python train.py --hidden_size=256 --num_key_value_heads=4 --norm_place="pre" --positions="rope" --rope_fraction=0.75 --parallel_block=false --init="normal" --init_std_qkv=0.0267 --init_std_up=0.0267 --beta2=0.99 --weight_decay=0.06
Each number is 128 + 24 x the weight over its row's rms, rounded and kept within 0 to 255. Layers, rows and columns count from 0. The size above them is the row's rms in percent of the matrix's.

# layer 3 MLP down (transposed), 512x256, rms 0.0876, rows 423-449, columns 128-255
size [101  94 113  94 104  90  94 111  95  94  99  93 103 105 101 103 105 103  98  94  99  96 100  93  93 103 100]
[[144 107 136 111 117 150 150 104  49 147 130 155 139 146  98 104 133 179 101 104 162 167 123 133 125 147  93 183 151 134 134 121 126 108 155  76 100 148 144 181 177 116 178 114 155 141 136 102  96 162 126 141 100 160 127 168 111 103  84 132 139 117  97 129  99 155 124 169 131 147 157 149  81 114 134 156 122 139 158 149  86  98 115 112 131  88 107 150 133  99 130 138 157 115 100 132 140 108 175 132 119 125 147 136 119 117 171 112 120 149 117 125 178 125 113 115 150 118 142 135 124 121 148 164 162 131 143 124]
 [105 135 173 110  97 143 141 153 124 128 125 129 123 129 146 131 178 148 131  93 107  95 119 157 121 105 127 149 125 130 169 118  79 144 148 152 134 205 101  98 137 106  66 132 141 137 134 113  82 141 136  88 112 121 107 120 151  93 122 139 104  98 177 147 135 107 160 153 137 107 124 128 127 111 130  87 123  87 136 128 110 137 159  94 157  95 134 119 141  92 128 129 143  95  93 116 108 163 139 140 133 153 107 110  91 126 137 104 139 148  98 165 115 123 109 125 141 130 123 155 142 138 130 164 125 119 168 126]
 [151 117 125  89  99  98 122 135 121 109 144 147 148 159 147  91 121 103 109 122 162 120 120 124 127  89 135 135 119 152  80 138 158 140 152 127 104 134 155 133 177 146 123 130 166 163 154 112 127 124 154 120 131 118 115 130 132 123  94  76 106 109 124 109 159 149 111 113 108 147 135 157 103 144 121 125 116 137 160  99 101 116  96 153 108  95 115 154 119 152  96 151 135 162  81 116 103 131 142 165 124 131 125 136 104 100 170  78 146 144 112 146 134 141 113  88 171 101  92 142 106 112 137  95 124 104 145 117]
 [112 140 139 139 135  84 147 136 107 137 140 109 107 111 137 143 147 136 163  68 137  98 125  92 139 108 119 178 154 102 109 122 134 104 195 145 155 121 143 112 112  91 125 136 142 109 152 131 144 137 118  89 100 105 156 141 179 110 142 157 124 125 123 122 119 177  63 154 183 171 108 117 127 134  89 122 107  75 151 142 122 140 109  96 104  86 153 161 129 100  99 130 121 125 119 151 155 104 119 149 185 142 160 124 151 162 147  88 120 152 130 142 128 156 143 125 134 135 123 120 113 140 174  98 106 128 127 114]
 [ 98 136 141 134 127 110 149 150 118  97 112  59  68 136 116 143 127 121 127 110 107 149 130 123 146 105 123 127 144  94 118 111 153 123 157 120 134 156 131 132 125 109 138 132 130 123 189 152 120 143 143 166 106  95  74 106 151 134 123 133 104 128 179  77 117 113 135 128 158 113 104 140 162 120 124 157 151 145 105 113 115 143 168 147 156 106 129 123 143 113  88 122 144 148 129 108 129 117 106 179 111  90 131 112 108 125 160 102 162 175 156 187 140 130 156 130 140 126 104 122 164 138 121 108 123 110 147 167]
 [ 94 151 205 123 113 141 131 106 125 121 158 150 150 124 130 103 174 115  98 108 173  95 149 113 162 108 143 113 115  86  95 107 105  73 151 135 129 141  97 135 120 146 112 138  95 163 106 116 121 122 179 141 156 141 126 115 119 126 107 107  58 129 169  89 163 129 121 120 113 134 119 112 142 118 139 137 129 177 129 159 140  92 106 183 124 123 144 162 136 112 132 114 161 131 130 131 118 118 117 121 118 126 115 110 123 119 121 110 156 102  98 115 105 164 124 127  92 136 142 136 104 118 110 152 131 142 125 105]
 [123 176 207  62 176 113 146 135 111 135  87 114 162 138 117 116 116  92 107 107 126 141 144 135 118  91 140 127 144 111 121 107 162 150 122 140 130 119 149 150 121 157 119 135 153  99 139 161 148 163 153  74 150 163 107 132 118 137 163 110 157 138 133 129 122 121 155 126 168 129 135 141 138 148 106 154 130 130 107 115 110 129 151  99 139 133 136 126 182 138  96 144 141 128 116 158 141 111 114  80 129  88  87 145 120 142 115 140 140 109 138 122 142 147 152 140  93 165 162 145 108 109 161 134 127 140 124 110]
 [141 154  68  79  86 114 113 154 146 106 133 136 147 121 122 132 110 113 134 147 102 112 146 150 121  78 112  98 146 133 111 138 115 126 111 147 106 171 148 146 139  98 144 101 121 131 132 139 105 103 200 163 166 120 121 147 164 106  98  98 143 132 132 102 140 131  73 130 148 123 130 108 105 142 100 151 148 133  57 103 146 163 126 144 109 117 162 168 132 157 136 147 142 103 141  87  98 115 152  83 128 105 120 104 131  82 113  88  98 102 152 116 113 153  95 104 167 144 150  87 146 112 117 162 149 155 136 107]
 [ 73 108 162  76 137 164 134 129 111 114 110 134 132 145  86 121 194 156  98 131 128 105 133 142 143 145 128 111 113 131 142 113 151 136 150 128 120 102  87  94 164 163 129 130 176 136 123 149 125 134  95 149 129 156 140 181 134 159 116 141  79 106 139 136  97 102 106 132 127 137 130 130 133 122 119 122 165 114 112 112 166  94 118 155 162 156 144 139 131 129 149 148 140 149 143  94 128 138 147 114 124 119 126 137 124 191 137 116 119 120 147 171 157 159 132 147 133 141 148 165 132 172 136 130 138 133 151 144]
 [141 115 255 123 102 114 119 160 144 109 152 113 120 152 148 107 117 161 105 147 152 119 155 116 130  97 135 105 154 108 147 119 143 138 149  79 125 138  86 155 150 166 148 132  90 169 159 127 131 167 131 134 146  89 132  99 166 105 121 155 131 121 126 130 134 143 169 103 137 115 109 163 137 104 201 145 138 126 114 115 113  88 145 149 161  92 148 138 132 159 140 154 146  89 117  70  98 105 166 155 103 155 129  87 126 135 149 137 126 100 124 114 154 132  91 104 125 120 152 196 146 119 145 158 127 158  91 132]
 [152 112 216 128 159 147 112 164 133  79 151 152 166 100 120 140 134 116 140 155 161 142 143 148 115 115 135 107 140 148 137 121 137 129 119 130 163 113 134 145 125 104 138 158 154  87 146  82 108  97 135 130 126 129  67 140  87 111 104 173  81 125 132  94 135 139 108 128  96 100 143 121 149 146 181 104 126 134 113 151 128 108 117 128 165 165 111 137 120 127 105 119 124  83 137 130  98 137  99 131 131 133 153 135 127 161 122 138 141 121 130  96 116 113 113 150 107 117 134 119 117 156 133 158 138 117 162 148]
 [136 103 239 129 141 182 147  98 112 128 141 150 124 130 122 107 131 118 183 173 113 104  70 132 121 161 142  96 133 128 136  86 149 149 121  98 114 121 137 122 117 101 147 148 129  98 148  98 105 116 166 153 138 149 122 139 120 148 170 157 120 114 144  18 109  87 132 105 105 127 151 101 151 115 146 129 133 107 114 132 154 154 152 121 124 120 141 122 160 120 128 122 151 117 143 162 137  98 131 107  93 134 144 110 159 133 133 143 124 151 129 153 122 138 128  88 142 150 127 122 133 124  95 121 137 156 130  90]
 [148 185 186 165 108 132 123 144 115 105  88 180 146  85 106 131 143 134 155 133 113 141 100 148 166  67 117 117 140 137 112 135  91 148 151 154 161 102 167  94 136 147 129 146 161 119 161 159 130 173  99 134 122 148 112 125 126  87 154 126 173 125 117 108  86 133  91 140  85 115 161 174 128 113 122 124 165 110 143 133 152 130 108 114  93 133 128 153 113 134 175 144 130 129 146 135 106 119 155  95 155 101 131 117 158 144 136 108  81 136 154  84 169 163 113 129  62 137 105 142 120 103 113 130 136 116  94 132]
 [140 153 161 131 122 165 168 158 146 133  78 181 109 128 160 114  99 167 101 157 112 140 111 139 128 118 104 127 132 149 131 128 104 126 134 135 142 129 137  90 178 146 136 129 114 160  92 157 159 132 136 167 115 105 120 135 144 140 122 129 157 121 141 116  79 154  99 115 143 118 142 124 154 119 144 133 167 190 126 132 142  92 120 133 125 133 135 113 143  99 124 163 164 132 125  60 107 130 122 120 119 122 126  97  80 151 154 113 103 119 171  85 136 128 113 120 151 146 121 174 131  91 138 198 130 123 132 111]
 [130 134 161 152 169 153 115  96 127 117 107 120 115 117 115  95 125 150 131 106  95  78 125 110 140 187 100 123 143 148 133 164  93 117 104 125 144  88 127 150 112 134 177 133 127  95 129 157 102 165 126 158 109 166  90 148 116 166 127  82 140 142 160  61 135 105 106 158 103 102 128  92 121 101 111 122 134 125 124 109 153 159 159 129 102 144  81 138 163 150 114  66  88 129 104 144 101 177 109 104 116 108 114  90 105 132 131 121 148 119 149 142 133 106 178 112 119 123 169  84 144 118 104 159 129  86 145 112]
 [170 128  66 150 137 114 111 127  93 115 123 116  97 140 177 153 169 164 151 118 133 136  86  99 141  96  96 147 145 100 156 120 115 129 139 147 134 146 120 161 148 127 155 118 139 161  86 123 151 128 109 127 108 106  83 120 110 118 157 152 142 133 149 100 142 144 104 108 108  81 130 140 136 112 122  97 105  87 135 108 177 125 119 163 123 113 143 114 135 104 110 124 129 130 112 142 112  91 157 147 125  88 124  82 152 148 132 101 151 160 140 138 125 166 133  99 126 102 121 113  64 156 137 157  93 131 108 122]
 [123 139  94 114 147 100 145 128 131 104 123 181 116 117 157 142 154 142 113 101  95 123  92 133 139 130 118 169 139 136  69 136 135 159 163 150 158  92 119 155 107  88 137  96 142 133 125  94 123  99 127 136 113 114 107 132  81 123 116 122  92 107 136 112 162 119 130 184  83 174 143 151 107 107 112 110 145 102 124  96 172  87 113 133 154 140 114 101 117 178 177  79 115 126 144 153 135 111 128 114 135 117 109 136 130 131 112 104 159 167 158 110 140 114 141 134  84  93 112 107 116 121 127 133 136 131  97 123]
 [152  79 117 109 141 143 168 170 124 145 121 142 113 155 104 117  92 139 111 149 147  93 140 128 186 130 103 124 117 120 100 122 138 165 147 113 111 102 167 103 165 177 102 110 127 105 147 152 124 115  92 124 119 164 102  92 153 132 124 121 100 107 120 176 121 115 174 132 150 102  93 133  85 122 155 151 159 146 108 162  81  91 111 158 176 124 153 128 112 100 106 130 121 136 126  84 103 109  96 130 154 125 162 107 129 121 111 109 130 126 149 102 129 149  86 131 137  84 135 137 121 125 145 123 154 148 166 143]
 [ 84  96 111 154 113 162 139 133 117 100  88 115  86 154 140 135 154 137 166 132 147  99 132  91 105 145 115  97 136  96  81 109 133 167 115 165 141 134 117 148 120 150 121  77 173 121 145 133  78 134 132  93 110 131 135 144 136 161 136 125 140 117 123  36 166 151  96 152 136 123 144 140 135 104 138 118 160 167 103 118  92 146  87 103 151  98 106 188 119 114 160  98 134 140 144 103 141 164 148 101 130 149 158 159 103  99 112 107 113 104 118 114  86 144 121  91 159 131 119 123 143  99 129 149 131 147 133 106]
 [114 143 196 125 121 143 126 117 127  98  99 148 134  93 133 123 177 138 116 123  86 127 110 155 127 118 121 115 134 158 126 191 143  81 140 121 152 110 127  86 117 152 132 114 111 126 124 122 134 129 105 128 184 146 106 158 151 109 144 128 162  99 124 166 126 127 160 123 133 128 154  78 139 104 174 136 122 152 140 126 151 138 181 161 134 134  93 142 165 139 134 139  96 150 132 117 104  99 150 134 127 137 139 139 133 105 145 141 154 147 128 140 139 103 135  98  77 151 124 114 132 133 141 145  97 111  69 141]
 [143 112  93 147 123 166 141 103 134 111 122 175 164 102 112 122 127 125 179 130 137  99 115 116 106 124 149 138 106  87 132 139 114  86 125 121 123  79 124 124  82 116 136 115 132 162 149 109 111 180 156 129 146 118 160 124 119 124 110 137 143 120 116  92 132 111 147 133  93 125 145 136 134 132 140 103 143  99 110 101 144 144 135 180  85 108 181 154 122 104 171 119 145 164 169 130 112 156 119  82 156 102 131 114 167 119 157 108 111 138 104 126 127  92 115 114 130 115 102 108 117 173 135 136 101 102 124  89]
 [ 62 127 127  81 165 117 125 128 117  90 125 139  97 172 135 124 127 121  54 117 167 135 116 114  82 176 130 153 158 153  68 112 117 123 136 130  89 131 170 120 146 137 117 137 127  90 116  99 112 113 120  96 149 134  85  88  94 134 156  79 135 100 113 147 141 163 146 155 110 113 128 139  94 157 127  81 154 148  97 122 146 141 132 137 163 101 124 148 134 145 128 152 120 146 104 153 123 134 120 150  82 194  96 113 131 109 137 101 176 116 120 125 130 160 121 119 100 128 159 123 116 139 115 111 154 145 158 146]
 [116 108  79 111 102 135 171 140 114 122 136  93 121  95 131 124 139 137 250  99 147 129 137 147 110  97 101 129 111 120  86 131 116 160 101 127 176 125 172 116 178 114 143 133 119 154  91 109 123 157 126 140 135 125 100 136 138 137 132 163 109 145 144 181 174 142 143 159 117 120 112 127 110  99 103 121 163 129 161 139 128 127 101 135 152 142 124 126 126  88 138 124 105 176 171 125 157 132  99 143 114 126  87 124 158 109 114  81 119 165 129 111 162 128 118 115 126 105 145 135 105 124 146 129  89  88 173 113]
 [121 160 220 150 128 129 118 141 118 120 138 104 131 123 116 134 115 102 143 163 142 164 135 167 137  80 102 130 114 191 110 122 122 125 105 157 170 115 133 120 122 123 123 112 140 141 147 125  81 127 117 133  89 131 154 137 130 102 190 137 117 119 113 148 101 145 135 115 114 133 145 124 133 127 112 169 137 107 157 127 105 122 166 106  99 118 103 168 149 100 105 127 125 145 132 127 107 131 139 125 113 146 149 123 124 106 164 130 125  99 143 140  98 119 107 114 117 145 126  93  92 135 117 106 123 126  98 142]
 [123 161 247 125 130 111  99 129 140 151 126 128 118 129 107 113 116 141 153 122 146 142 141 100  97 163 163 140 125 141 127 131 105 126  95 121 125 115 142  78 158 114 162 157 112  96 125 151 135 145 121  96 128  87 104 131 115 141 145 133 134 139 117 133 106 154 165 160 142 178 132 157 139 134 112 107 122 131 112 129 131 107 109 155 127 120  95 125 152 113  91 142 121 162 107 125 113  81 126 167 159 134 134  86 121  93 173 136 137  96 148 148  86 116 128 164 114 169 110  99 131 133 104 160 146 155 101 127]
 [148 143 108 160 108 136 105 130 115 120 118 123 110 121 130 140 104 175 124 133  96 140 143 158 128 119  92 106 107 118 128 131 159  92 115 119 132  64 160 101 140 135  89 101 136  91 144 134 158 114  99 120 129 124  91 121 122 127 148 131  91 159 122 140 173 135 109 158 110 151 161  97 121  90 127 158 118 125 116 151 144 161 157 110 157 102 115 147 144 121 139 119 108 198 130 106 142 106 165 116 105 175 149 107 112 106 136 152 116 122 175  94 119 101 100 138 123 142 146 108 119 165 131  97 129 160 149 148]
 [123 131 201 152 125 145 145 142 117  92 119 106 156  90 146  85 142 132 130 168 102 134 112 130 110 161 127 108 116 175 124 161 144 112 111 141 131 140 129 131  97 197 169 102  93 162 191 125 145 130 117  87 135 145 127 127 116 156 130 124 162 132 144 110  86 134 151 112  79 113 114 127 102 102 154 103 118 113 128 100  98  83 104 154 192  97  80 128 103 132 145 138 129 120 153 109 117 128 103 111 103 137 142 157 103 104 140 112 138 122 133  92  87 117 111 168  89 120  76 140 107 138 126  97 119 169 109 160]]
# layer 3 MLP up, 512x256, rms 0.0951, rows 424-450, columns 128-255
size [ 92 112  97 103  87  91 117  93  93  98  93 107 103 100 100 112 100  97  90  99  96 105  87  91  96  98 107]
[[113 102 119 122 140 137  99 103 139 141 147 148 145 132 139 134 134 145 122 121 149 138 137 134 112  99 113 137 143 119 131 114 110 136 141 136 117 101 127 172 132 111 131 162 124 111 105  89 151 143 112 100  99 151 112 119 130 116 139 154 142 145 113 121  99 119 176 116 111  96 139 181  69 170  98 122 114 159 101 158  93 126  93 135 124 116 107 113 119 115 142 153 161 118 127 124 132 149  97 157 110 106 120 133 147 182 123 108 181 144  90 164 147 167  98 135 160 146 159 136 137 117 127 136 150 152 106 113]
 [126 120 123  40 101 143 151  92  82 126 189 131 156 126 113  73 153 121 117 149 132 139 127 115 115  74 141 133 133 138 102 116 124 119 182  92 140 146 106 146 159 124 132 136 166 129 123 170 144 108 122 135  90 136 110  85 129 174 114 160 125 135 147 152 162 145 138 107 124 192 122 145 142 125 143 124 115 136 136 133 135 116 101 135 106 146 117 146 105 124 120 153 123 175 122 159 129 173  93 124 151 159  97 110 139  99 176 113 146 115  89 176 123 150 112 130 189 116 105 141 131 108 131 135 122  85 168  94]
 [174 175 129 141 151 101 174 130 162 135  96 156 159 127 141 147 126 127 121 139 167 122 111 165 154 161 145 153 129 104 111 105 136 108 101  97  73 158 117 192 152 124 163 105 133 147 122  89 124 127 118 116 100 138 117 153  86 111 139 125  78 143 100 124 108 144 131 162 112 106 161 141 144 136 138  95  95 121 121  95  94 154 135 145 117 155 105 103 114 119  93 123 147 118 124 146  75  82 115 126 114 151 129 159 127 131 146 133 127 134  87 153 134 123 111 118 144  93 122 159 118 120 120 124 139 191 125 141]
 [135 126 102 118 100 126 112  92 149 108 141 110  98 153 126 146 105 108 108 114 150  95 171 119 137 138 138 167 140 116 137 130 114 124 133 145 138 144 111  93  70 130 155 106 181  59 106 153 145 107 161 142 135 105 147 119  98 127  98 130 155 141 149 143 142 153 127 151 151  94 154 147 110 119  88  79 139 159 147 119 114 150 126 149 163 152 129 138 102 148 127 112 181 133 118 128 105 110 148 122 140  61 111 137 111 126  79 106 131 124 148 118 138 102 135  95 169 137 112 136 140 105 103 129 130 103 151 106]
 [154 177 144 125 121  73 133 113 122 145 157 138 146 139 120 152  76 112  84 145 158 123  81 140 157 171 132  98 122 106 108 109 148 149 120 128 107 125 124 148 172 135 146  92  82 103  69 119 118 106 129  87 116 143 120 114 129 122 136 121 120 141 100 156 120 113 119 165 162  99  97 151 147 164 110 136 156 124  91 153 141 130 137  83  99  75 132 113 169 130 112 113 149 132 189 170 122  89  88 172 119 132  94 152 112 121  95 129  88 102  81  90 127 145 147 138 125 154 123 139 103 168 189 114 123 174 136 166]
 [ 95 165 130 120 136 111 147 150  99 128 112 119 111 155 111 133 117 149 100 101 139 155 148  74 135 128 108 125 140 132 180 122 128 115 128 141 103 134  96 141 106 147 151  92 101 126 141 108 134 121  99  91 112 112 127 135 119 118 104 142 148 115 135 145 143 127 116 153 120 116 178 159  88 119 120 106  89 135 113 180 158 153 120 157  89 155 123 134 120 132 140  84 122 127 162 137 152 127 123 143  80  68 152 104 100 179 100 135 159 115  94 160 144 170  96 141 127 149 153 115  35 112 181  96 109 111  97 183]
 [100 112 116  81 125 159 151 144 128 149 124 112 172 109 131 160 110  65 109 153 181 160 180  79 101  78 110 151 143 106 153 117 122 117 137 129  78 140 116 149 147  82 118 119 156 132  88 149 110 137 111 133 169 155 120 103 158 101 125  89 171 132 134 130 126  98  87 107 124 155 165 126 139 133 126 126 113 114 103 114 143 120 134 146  79 128 108 135  99 126 127 148 112  91 126 152 157 125 142 128 110  98 141 102 157 101 125 125 124 161 130 144 124 144 122 141 178 143 140  90 134 118 133 119 135 169 134 133]
 [ 90 101 142  91 116 108 182  71 129 118 140 128 133 130 118 125 110 148 102 141 144 145 143 136 112 131 176 135 132 147  77  78 165 106 148 137  70  85 153 182 137 172 133 103 142  87 119 113 170 159 124 172 109 114 128 146 129 126 153 123  88 166  91 151 104 118 134 133 153 179 103 155 124 162 124 134 132 127 156 124 141 178 103 192  87 155  91 141 101 123 143 118 120 140 151 142 127 164 159 135  79  61 153 153 155 141 126 110  90 155  99 100 127 126 128 174 120 110  85 152  96 145 148 128 128 135 169 127]
 [134 128 132 116 142 130 115  91 135 128 141 109 106 134 142 114 136 120  79 131 157  89 157 137 178 128 132 116 120 117 154 108  86 124 107 117  97 109 146 152  89  85 142 122  91 149 116 127 102 123 139  99 117 124 103 177 142 172 123 147 151 143 115 159 144 131 150 117 153 123 139 127 136 139  90 112  94 109 162 128 152 131 108 135 107 120 131 127 113 115 147  71 128 135 167 104 139 166  89 121 112 133 176  89 116 131 148 136 121 127 122 126 129 118 176 177 122 144 138 153  64 107 150 151 111 103 130 119]
 [143  87 146 155 137 196  97 148  96 105 117 120 134 128  81 129 123 160 136  75 121  97 132 147  91 132 102 150  99 133 129 111 159 118 106 121 162 120 143 167 162  78 175 124 164 137 136 131 119 105 146 121 113 158  98  93 159  90 143 131 116 107 144 130  74 127  96 122 121 141 108 112 149 116 116 154 160  88 141 110  97 106 132  66 121 101 135 124 110 136  90 125 116 128 129 112 129 137 136  92 155 134 124  90  94 128 119 143 114 123 142  60 148 129 109  90 154  90 136 140 136 123 109 149 149 101 173 102]
 [120 120 111 145 153 103 108 164 160 153 185 119 137 150 165  95 115 101 123 122 127  93 141 108 148 136 109 143 176 141 135 130 133 120  88 111  85 110 160 120 134 129 103 138 189  96  93 107 121 110 124  99 131 149 110 153 117 108  73 111 130 146  89 134 135  98 129 123 145 109 162 159 131 108 127 138 113 165 137 145 116 134 120  85 114 118 161 123 142  90 138 108 142 143 127 163  91 176 148 119 143 109 134 164 137 143  88 119  77 108  91 162 123 132 148  99 130 140 129 144  74 109 126 115 150 117 138 110]
 [131 161 126 150 161  88  78 129 157 123 116 122 169 136 123 184 128  95 120 156 152 121 118 127 124 171 124 136 145  95 102 162 177 122  66 120 117  99 126 131 163 146 116 136 155  94 158 149 108 138 146 134 110 118 127 115 116 109 161 136  94 101 142 133 121 126 133 138 123 140 103 124 126 100 113 117  86 137 144 119  88 105 117 110 137 124  84 103 127 143 149 125 181 112 137 139  85  97 119  99 148 128 154 121 156 162 172 126 115 151  65 158 155 120 174 118 106 141 101 132 146 131 103 112 156 133  94 173]
 [120 129 119 139 159  87 129 112 140 147 112 156 140 143 110 115  67 119 102 158 187 114 131 130 105 127 150  99 121 112 140 132 120 158  95 124 106 143 145 133 116 174 122 119 155 133 111 148 155 132  94  77  94 120 146 106  71 205 154 118 146 101 134 147 107 120 126 144 132 116 161 128 146 169  93  97 109 105 111 168 147 130 133 129 118 180  84 139 144  90 159 101 133 124 119  95 107 157 138 122 127 151 107 104 135 103 128  93 151  87  67 145 108 153 156 153 116 119 141 120 129 112 166 127 116 154 129 104]
 [ 97 157 121  93  91 143 123 114 150 142 161 101 126 107 105 128 156  84 112 135 130 113 143 135 153 141  99 146 127 159 153 156 113  86 110 123 109 115 102 146  99  78 105 176  89 132  93 126 125 144 131 163 131 156 129 130 105 137 126 108 168 143 128 125 149 145 139 123 130 132 130  85 113 144 113  76  70 181 158 146 124 135 104 116 124 102 100 130 106 112 119  52 106  58 145 126  78 116 142 129 132 131 132 168 129 140  98 127 122 120 175 127 115 140 153 149 156 143 168 125 120 128 131  71 122 124 115 110]
 [ 94 142 101 119 146 136 166 161 188 158 115 127 131 120 138 117 150  88 112 114 161 132 136 117 144 144 156 146 141  82 123 116 108 121 131 108  87 155 134 139 133 110 151 133 113  95 125 132 138 165 141 136 153  63 146 106 140 101 155 114 117 138  96 133 121 143 117 130 117 168 124 104 124 147 131 103 100 148 113 159 161 168 107 113 108 124  96 149 115 136 139 147 127  78 143 166 116 115 141 136  92  91  99 140 143 130 119 142 165 114 115 104 101 111 126 138 139 120 161  93 111 142 133 109 114 176 105 155]
 [152 154  99  95 131 133 156 126 148 140 120 130 132 168 153 105 116  91 107 111 138 134 136 108 167 173 209 129 107 119  90  71 140 108 147 141  92 149 127 117 128 136 138 121 138 143 127 124 153  91 117  94 149  92 138 116 109 136 141 111 127 164 104 133 188 113 154 134 128 110 152 123 109 140 116 126 138 123 121 128 143 135 123 123  96 145 146 108 134 121 159 131 150 114 140 149 107 120 163 153 146  87 116 137 162 150 150 143 143 166 161  97 113 147 158 151 138 158 135 136 156 114 123  70 128 174  91 149]
 [111 168  99 134  81 137 114 137 148 157 144 136 101 159 155 131 124 123  98  97 128 149 178 101 162 142 157 143 135 137 114 142 161 151 149 121 111 112 142 124 184 139 155 127 125 132 122 134 166  71 109 125  86  82 183 147 111 149 118 128 109  80 113 172 160 159 116 165 140  83 158 199 129 106 121 114 111 153 133 141 152 112 109 117  78 138 131 160 126 118 121 118 139 139 138 140  98 134 131 137 105 137 156 135 111 153 111 134  94 121 121 142 125 111 171 153 141 149 122 131 102 136 161  93 133 134 115 115]
 [108 106 119 130 148 135 126 105 119 134 133 131 161 162 171 112 123 115 112 115 143 108 132 100 120 135 165 147 143 123 139 138 159  89 126 130 118 162 102 143 111 135  89 149 138 151 120 139  85 149 144 155 114 150 116 142 144 139 106 112 136 138 125 124 149  88 135 137 120 119 128 121 188 156  85 123  94  92 123  90  82 140 138 138 137 159 114 153 154 139 147 127 133  92 132 111 176 156  90 124 169 117 104 107 130 123 100 127 147 135  80 104 114 116 136  94 139 180  96 174 123 135 177 103 125 102 152 104]
 [143 117  91 115 174 109 146 119 143 135 126 182 159 111 156 173 115 109  91 104 147 118 137 145 187 141 124 144 129 125 182 143 137 149 134 143 144  90 139 178 115  71 103 180  96 134 105 126 174  88 135 105 127 111 163 119 119 115 123 138 146 135  77 169 120 131 118 157 142 145  86 115 171 122 138 148 113 165 107 151 138 114 114  95 138  97 120 104 126 127 129 157 121 117 151  76 138 120 157 144 158 137 140 138 119  92 132 158 143  91 138 132 154 107 124  82 115 147 102 134  78 148 162 136 100 131 145 120]
 [140 141 112 130 134  90 153 129 151 140 152 120 177 125 114 118 133 147 132  93 133 114 152 150 119 151 154 114 102 144 108 135 154 135 104  52 136 129 150 127 131 128 110 126 165  73  74 102 139 126  85 130 144 153 117 131 158 162  77 143 148  74  87 121 148  85 149 121 144  97 148 166 110 105 145 121 116 130 128 155  87 125 158  79 163 139 155 124 102 102 147 130 167 164 129 136 161  88 141 140 116 103 128 137 152 143  69 151  98 125 121  85 164 126  90 107 149 108 110 107 146 137 129  98 108 139 119 131]
 [171 148 113 124 118 122 110 143 131 155 115 164 146 150 111 126 113 111  90 165  87 108 123 173 131 115 147 145 155 141 128  79 121 144 144 122 122 110  91 101  95 108  82 169 171 119 145 155 118 111 112 161 121 138 159 124 104 136 166 118 171 103 169 135 136 124 163 136 141  84 156 157 111 170 138 119 166 175 149 143  97 118 116 129 114  92 157 103 123  94 119 150  59  81 117 144 103 146 142 147 163 153 114 144 122 152 124 154 116 103 112 122 109 132 163  85 132 129 144 128 107 128 130  79 138 122 113 115]
 [105 108 108 121  97 139 137 150 138 133 113 123 155 158 124 176 134  81 137 128 135 116 109 115  87 209 152 147 145  99 111 141 131 103 103 124  97 110 139  96 178 123  99 134 121 127 180  92 121 131 138 144 145  99 151 119 133 156 119 115  87 161 103 149 110 126 135 141 153 147 132 134 102 136 107 129 125 141 115 115 119 121 135 107 147  94 146  86 100 115 136 123 100 106 122 165 154 144  94 137 163 155 127 110 160 120 122 124 118 120 110 104 148 127 133 164 112  88 153 150 131  57 138 111 140 154  97  80]
 [114 140 135 118 129 115 180 129 152  92 175 111 181 156 137 111 111  62 124 152 107 157 134 131  97 120 166 160 152 167  82  88 145 120 136 121 135 148 127 127 135 125 155 148 114 133 117 139 123 161 113  73  94 144 160 166 104 123 170 152 102 121  99 157 143 136 124 116 119 154 116 118 144  88  97 130 133 129 159 146 102 152 103 123 148 140  87 101 105  87 143 114 120  98 130 158 139 110 145 144 174 106 136 160 146 134 144 132 171 119  99 164 102 171 124 103 135 123 143 129 142  96 152 125 119  92 108 194]
 [139 173 142 127 152 118 165 124 143 119 180 137 140 118 133 163 124 136 127 119 150  78 109 146 156 175 125 125 173 118 158 107 125 103 111 139 110 150 116 137 103  74 146 107  78 126 154 138 145 136  50  93  76 146 150  94  80 157 129 136 113 128  96 151 136  88 105 148 153 153 178 120 111 141 112 104  94 131 113 120 123 112 111 117  93 144 105 157 181 119 180 153 122 105 162 124 117 100  99 117 145 122 142  79 120  87 146 124 188 145 115 125 132 122 115 116 142 129 123 120 147 135 149  96 121 144  79  98]
 [102 106 114 123 122 114 109  55 157 146 110 128 135 128 128 131 140 129 102 140 133 149 108 141 115 124  86 152 128  81 102 125 122 126 102 151 131  73 146 101 110  88 123 144 124 169 118 132 182 165 110 148 167 132 133 160 129 178 132 142  87 143 128 151 142 129  98 169 129 134 122 100 133 115 113 134 149 144 147 120 113 141  80 105 150 115 129 173 120  86 216 143 119 121 113 146 143 123 154 142 127 118 123 106 142 144 106 113 133 161 154 141 153 138 103 150 151 129 170 107 143 130 149 121  94 117 113 124]
 [124 123 136 192 171 105  98 125 104 146 120 110 177 123 123 120  83 126  81 140 146 109 154 138  90 101 108 154 103 160 135 133 143 120  96 127  84 132  92 107 117 128 103 154 161 114 173 162 113 150 122 124 142 121 120 120 115 132 149 145 108 121 110 147 119 106 138 115 138 158 150 116 164  82  81 106 121  86 147 115 135 109  81 156 130 116 107 138 163  75 135 167 126  70 169 116 110 144 137 119 101 107 121 150 116 132 136 100 143 171 109 135 114 159 127 102 156 144 146 162 146 128 115  92 123 126 133 109]
 [148 158 102 133  99  87 133 120 121 132 146 105 123 151 153 123  68 128 117 123 122 117 130 123 123 185 116 129 127 112 133 112 128 173 105 116 119 114 161 119 155 127 145 114 121 121  86 171 135 162 128 155 112 185 160 121 130 151 134 137 154 123  99 149 130 107 108 125 118  54 148 143 111 136 127  87  95 135 126 172  73 151 137 125  89 147 154  96  85  57 148 135 173 128 143 121 123 149 108 120 109 132 127 167 189 106  86 140  82  74  98 158 124 109 139 152 146 120 133 125 134 128 137 140 110 113 103 136]]